Weights of a small transformer language model: 16 heads of 64, biases.
Each number is 500 + 40 x the weight over the matrix's rms, rounded and kept within 0 to 999. Layers, rows and columns count from 0. Numbers have three digits each.

# v: layer 2 attention value, 1024x1024, rms 0.0609, rows 32-63, columns 448-479
# o: layer 2 attention output (transposed), 1024x1024, rms 0.0421, rows 32-63, columns 448-479
# q: layer 2 attention query, 1024x1024, rms 0.0421, rows 64-115, columns 448-479
# k: layer 2 attention key, 1024x1024, rms 0.0412, rows 64-115, columns 448-479
v32:514484550493509470482519503541491506470509497538486488492522512481509516478521558447514458458503
o32:552507472476458473504491527485514520550489535485489473537471529486493485476464462544482548559499
v33:484506463496502504478523515422491483493533446461543505493585502522462514504509463531492521491543
o33:515490566552523478559511456487525454533519490548509492465509468524473428551504543476497496519506
v34:510483504494537477559517553524435509480490506516510471471489477429516520513534549486525573469506
o34:496557536470465511458468470525560527520529488539518511515511539558471439493484468485472434526516
v35:487546478475513498500480500497462548503447462539521468470459531503462529511501525461486496511492
o35:505519487491480482514522483577537455514511540515494553539551453462517501525527524517457486498507
v36:523421479517503495480517496536530468475495494525498481463580536491471503500499509492457478544488
o36:475565513489490501533450475507504539459522525522531511558512413510507436509547516502501497483465
v37:538503499524500458498478532473555479479445475478436517469489519485514502510469504474537467541484
o37:515539460439507540504514465500458572523526430494532471578500526462513468450532502494490464522486
v38:473497476524545510505481524498471555498484485474434493444522483566474445465509497457518482530518
o38:519521488513460489497538511525543412485506547525544523509474521458528530502441507534470500472482
v39:527456480485459555504483492442568451461454478507455478521521501509483509456519505550500433469521
o39:508508516498464558505479473471464497513554504413515525486487507478464493545496427478535537564444
v40:523471463493491525504570513476531529486491536508509525472544480525468523518528468576465517522498
o40:466527551551543439505443542462521469507537536463525487536491482544507515491532568492464492493521
v41:489533522436480506503504459529505538484539499484526498516451471517507442525501513471488475552477
o41:512472492519510486527540495495501529524536485496488527468577499538527548490510508510524538451519
v42:490489514519467506503543482512501485527560552490504474568545474476484467450447507497505574508555
o42:450528486473508495557495501461526474468483490464519574416504468492497502584540552461473493464453
v43:469533540524498470479514475508509510495498548515502455499463528452493458496497483407455572509422
o43:513515440458534492483564553547491497527466498531490558502480494476521535484502523491488477460569
v44:515530529482504547513501528497508495475501488456494450510483485482574509480520532482497469538535
o44:504473415484465425507556506518481511485511515488529529516479572521444499509481483472494515436446
v45:522448449506536481532529500516516416515483444463467498487499507441494494531558493466554506483521
o45:525548532530495488475501497479526564520499585537530526496478460485477490481458526529506540488542
v46:530524477453466511487475506411506460482492494481502551495557464523448457514521465544540472529493
o46:483486465526463546512533462544516494536517510477483466547451537499494466531500479485518520499484
v47:549510430479507525516519499456486471490454457481463470480564467511517468497467481525510504509541
o47:467502553535519502501487537577537494505538539540536524478420484491510516497562512546489458529459
v48:440541506518523504512517524428463512463477500536495561490484519510498494457522500520557524508511
o48:536448479463471528506493439531552460470519465489481491515556423496538484514485556488480499444544
v49:481484518512540519503518519524535518522551463468489492493484506554504481461456454479499565445496
o49:499563472509513464493509485449484479532498485545554555515479522455521549531501509510511511500548
v50:514538485542512456511505488519505520492498516531503455558504490489569506471462517466444529509461
o50:497476522462514457489511528484504503491479508495538502465464567530469468525525491502467497494541
v51:513508507492514490461471470543511493489507522479488534479522512533490487481479510476514484491471
o51:439514504489518502545500450438523542505494535509469434515467500466523504557525476534514504561509
v52:545452496501552468505487530511461494456474501495469524518486499537496498530474522507450509477500
o52:489539477514466510511520464518515471537506536513515468475497487476505550470511483505546530507511
v53:542496500502446498504493511479447506515472524539515521514478515495446516535513484508496483467480
o53:489540494494560456505538466530566537519510531509506483511522488468524471479503527516516540524491
v54:500549554519521474485495465580478478538428458524515467525495478504528473515509535476517503494466
o54:480499424485506514486501541452512529496507546455454526471521487495492507496472486505497583500498
v55:524498501505532495461501567458508486520447443495508509488483492533514483500531536432471479554480
o55:482527479525496476517486458504462521481507548521478540512523466515490537511504505523541436515525
v56:473514528458473483470472492439529502528522483482482484530441470514497496527519538510498432532461
o56:513463476530521467521499454487504502470488496497570521473549514484532536497516476533500511472457
v57:504509496526508475512436509513503511458520537493486475510512496538515511475551498472507547479465
o57:529499471468531510492547506548464487541473435521501516512475467454531487526449543466527494496513
v58:537525507485523507473513518478525500475507516486521512470532528506507533501493507493456524527508
o58:461472498518458502534477467527508523504527484478517463537511449531515457524492470510477489500489
v59:484509479455503480493493508518475495447486510486522470465484454465468477485482503468461507484544
o59:484481489536493575501513464446526481506491492524482534501506497520497487538498490523524442492480
v60:505467536533462549474511481478538465503563544461499458516544472527486458498474488486502464511484
o60:464501478477495502544519527451526510496483492521517518485472553516490507526475515517435452511504
v61:485530506551509490504516488540435528523505549494495529501470562529514517548544541481506507481501
o61:532504508493531438522478526471576527460485494528503451485477472506528495474428468463463567516501
v62:518444514539512530568520525535520525506488479525513532528518540480522497460564545554514485539509
o62:494540506471483478457494443490473487484449526523480478451515438514465506530513478478490485462477
v63:469484512499556496469484508516475463489524505516506483505518526531487461456499530451534450482540
o63:567521558502433479547526478517510548554529512514507478481477475516531506501445491523480544473530
q64:494519505527532511499496505539465504458497545546572504448496517538482512472474471508564499522464
k64:492486474474501477515479498492512512547493517533477519451508543471519486504508502495507471524448
q65:589499556535452478497510515464450465482531512463529494499504497567505489493485508522536436507500
k65:541520486468458476425466559528466508514498517496448548564538523475556481487495467498498484508474
q66:495527500521517524486524499514532515548541433484498522451474462486497462571436493472478533487483
k66:475539525485507489492502505498487525508501404486461540501515493451524545531533502510520543517530
q67:514505534498528493477477485474421492501531514518574476533457468549499550542535469529503506525483
k67:457472506518501456484504545540510513568511497509540528483461566546456547509482478477504515525449
q68:487510517466517522513482563557502465545491520502528535489509486506525475500499503498526516482507
k68:504502437491507503512493508527508495514568513563457496525552521554495500518490473529532486444492
q69:487470505512492506447477469408544519488523558523479463444518518493487508456479501530526485474512
k69:494553450503508489527478549529519549440411488525505519507481497510521458488493578506496502513506
q70:545520535509439489486500476532541529450511485505467506462526495516467497472433499459521524568477
k70:505497447430457453519496538476482486520493514516582493430502556445523532495466499475432528506533
q71:541553495493545505488467481517516484497484501546458502522495466538501455513506467548516509479476
k71:539510482476474475522516496475460557502522552464470505512444477508504509566487473515492495548466
q72:438526532489536505499456503538487538466504526482524466460537550505487496481514504432478618469497
k72:525541461504557510492452504564453548517535535527485485462539467431538446525492472467522508412483
q73:488477492505497498508490478504511513504491508471540461510486496506505468468514524423441524487508
k73:451489491537528476489451479508467451502537480546488560491506533470472487557557520492499520530519
q74:475508457548479489538498488512501488465537475503509514492531492449479519484546489552511447463509
k74:519406564482518484490498486485439489497510476542514435505519463528515485484529510467496518470498
q75:460519525488508561464484520532456540468541451572531517489493496517492524511500550516550474488484
k75:493528459527483518534505467532526464550499522526511482544497417461467472523436443408495490521482
q76:511500459519508518536493531523484534456451450474485480487463422491484510552565526466458463543503
k76:581520478517523530528585485485503501586475515498547506449513459520482447545465485473515462522446
q77:555541468471549564488437534518469514439521557503501506522520487559567489395546532500513439500553
k77:489557527480518463484523504498470511504526491548491503513535532479488448470488484499510472539451
q78:500497479482477484471500509579486460450489494476504470457487534551496494512514567477523534571501
k78:479570461467565511573516541544525496535471497517544549516472501539472555531485410420497518571472
q79:520565469537538561500470460511502456512508489496483526485522507514501489512469456539507495517503
k79:520472511507494417521467488523475498496477521471525515522471514534470554507452455517520526492488
q80:593490545469500546504448544515486502541480485478514583519503436514484514467524530515488529505477
k80:507536492545520530550465565459454492492473513471492471504469517490506526449395479549554441491519
q81:490503486528470500525504487479498491525523539500503502548518520498461522471445419559517518520466
k81:488485507477475497484542578438513471435446421480512522517491490517506523478475513543549516479504
q82:468586519510488480498500513508508553466527544432531488425490460494452497509487470479510448539553
k82:499531517527479542445507521512523503460517557515472546459544433554500495545548508549503477497548
q83:451457508509533470542543445476515493503526464536517496517514499539463491547540491519462485456527
k83:465513531448470457513478498495482467473490477508468542520520494501536461467516516505471496485485
q84:570486479519460519443540506505492544509501527503550546517595481527507497464506490581512426556509
k84:478523501536469491521491456511504488432511448503518463491499527465544515452497493463460529519478
q85:530485493459497441518548453440487506507540539440469482523431485536490529520510571544474513564459
k85:485541449471473537552563482504475497503515506506499496459506445470467437475508545438459485511459
q86:472524504489535533507508541503484491513490504437505520463547469545481542436516512460514496490433
k86:536501498514471518527492522581509563499521496517502517510513537450507523487453462464518542482513
q87:463507525505455469484504549551515502474498488484523521460529456504522472516453539510551506535489
k87:506519503464436470472509468480532509504497503471452506479510515478515484508546479494519541508459
q88:543559516474553489501517452508470491515513460480500429544424481516555546527498561467462524501429
k88:539475546493521488542478561478454529507488492468584471451432514520459539492512524487540450558530
q89:482507509490462517489493501528528471506496502463555482510522483435526503460512478508494478474533
k89:489541517513523490503545531527490540569525481528523469517562535509519510503491536431506557432496
q90:517517525557571485534486499530495539469459506503521529502515475509499510467490510502536554453485
k90:485433523465452500513495500512534524573571561489462447498488474490533557432435396530484488476497
q91:506518509482508467526531458543480478489447534517469456514528558454542539418503479480506544469511
k91:481502479565499522545456524471516523548497584533500486476511477501471465485495553522526461458532
q92:549454557529481508527516522419563493578500471526500538491536512504546531466561442574479471482530
k92:476437488468470456550504417501553489510431480465487499535403567413519512478520516586482493392535
q93:513521576522520484535533526496466464491502525554565509453478587461536487476521470497556462477491
k93:471502466496472493505512457549525511525448472433487497604500548492566533498512534505502540510469
q94:522543471504480512516500569556522547508443515440458507511455467454509470499480584504528500505434
k94:489525494482525482501439408499486476496523462513501463494529484508508509525491469518577504506487
q95:462536480507459445484528471517472480515516479538541476499482502546511507496516468453509455595482
k95:501531517511520539447459524491495508477493522542515507435510487472491503533465517456538473471527
q96:527510470509466561499537505504542518498530473482565481517483506482489494483482509526521547483515
k96:487486578573511528491494482439516466497493480511512518539525455464485523483516537542523472450540
q97:444488478432505559451486517519485490477500459534470462455500500519520473428510489503511467477486
k97:476513533530548459455505452490516454511513433533528471528539502459487494527472499468544486498466
q98:524470501479524477528517475509582518491477456471453466511474497508529503473499459487484484553468
k98:572455490506536479463520529547437528524547534491552470460494470505473527531532535498518505458523
q99:473486489501550470424467473469505564454516526480461515520538449490490496524570514530499506528501
k99:508532493483492487496511516490504495407564488480543532515486485550506502474526567453515532471535
q100:514472482449451498549533525520533479499506461478492534508521493488511512508494515522504512501474
k100:501517512497479470487474504538533486558530538491482451495466506504490490465464513458523515497464
q101:505466464494495484479499482492488482501496523519511465548518556523537476405501473466489544513472
k101:520494507503553422466474464557529463528510482555507409508460454518488457533478432487496533471473
q102:541556463537534522444503489502528507422506521530530472425514497527517493502466491438500515463528
k102:493485498478551499521533520517445504546476505562506498540485502476527479483482531494428481596591
q103:503559514471516448495507490493515513434560534523449438532464548538515526500517523475499495514505
k103:488499469461566507486517498484409457511526518517456474517509490494502497548532536474454514437487
q104:504491484516519571475503552452496489530411475520523561523548485448531525508506542477535468473461
k104:439481503517496492477538532505523526506433495536561497473513518483488561477435500483488494515503
q105:489507458528564508489521478486505504544522514460449471513442542489480515477560443495477487476500
k105:454506513480503512524433494525485555460530463582511526470550532499496512522532492530470537524528
q106:492480528479474521517472512503519516503408486518529512476492461525537514578437527510486501521529
k106:414446509468453438489488522487538490549449492494455461547416553499485514534501523494523446493479
q107:527524490521525499514522525486446495583556500482503446489475491483515469513475479497460579505477
k107:490520529519513548491484526595545527538500536497476442481580529476501468515509499483472509537573
q108:565518464503442555503489553491488508532467475466429517465534411559548451439431494486491482516486
k108:468489497493473539528510539477478524454495457472502503527466552497557532423492513531556473482493
q109:413495501437475505529494500538492512495508517516485461488517493437496484556533502527536521472484
k109:447517533487513521482524484471476545501557497469556491453552480529527518504527485470515565499497
q110:498433468577491552556560512517513483463554434526529476521497482462514519501545523497488521458495
k110:456519530505522542486478501450533486450512503562482506509539465523542484537546519525501478519497
q111:558489545425508515485450450524516507475502502449463564520472489513469508481510519511500547514511
k111:530531505508447545518529498478478518505479490480528523458473474528504469459422489595475550493499
q112:472503508479466464484445474548473530483498515538519436442512541510538502585499545486513558495461
k112:414523559479528560489501474460504495576520439500496536474446484433499464521480519433545486505500
q113:470529557456463569477490535493516533490500476498512512453506494559513495524465524509500477573472
k113:511523500493457531549535512513464497498551538524493508499496507473504483489521486491473488519478
q114:505493495519453520495497529530514523554446479498477553465517469463524486499518473500569518485484
k114:507513541464512499509482453570545520422466492565508440508535483445513483451442453496496445617429
q115:468542522523530602470485477499529509455530489525473491489534451463498507475479524510431525467516
k115:522474457504522560493568551517541541451511449530468484518541474545505504554523493446484530556523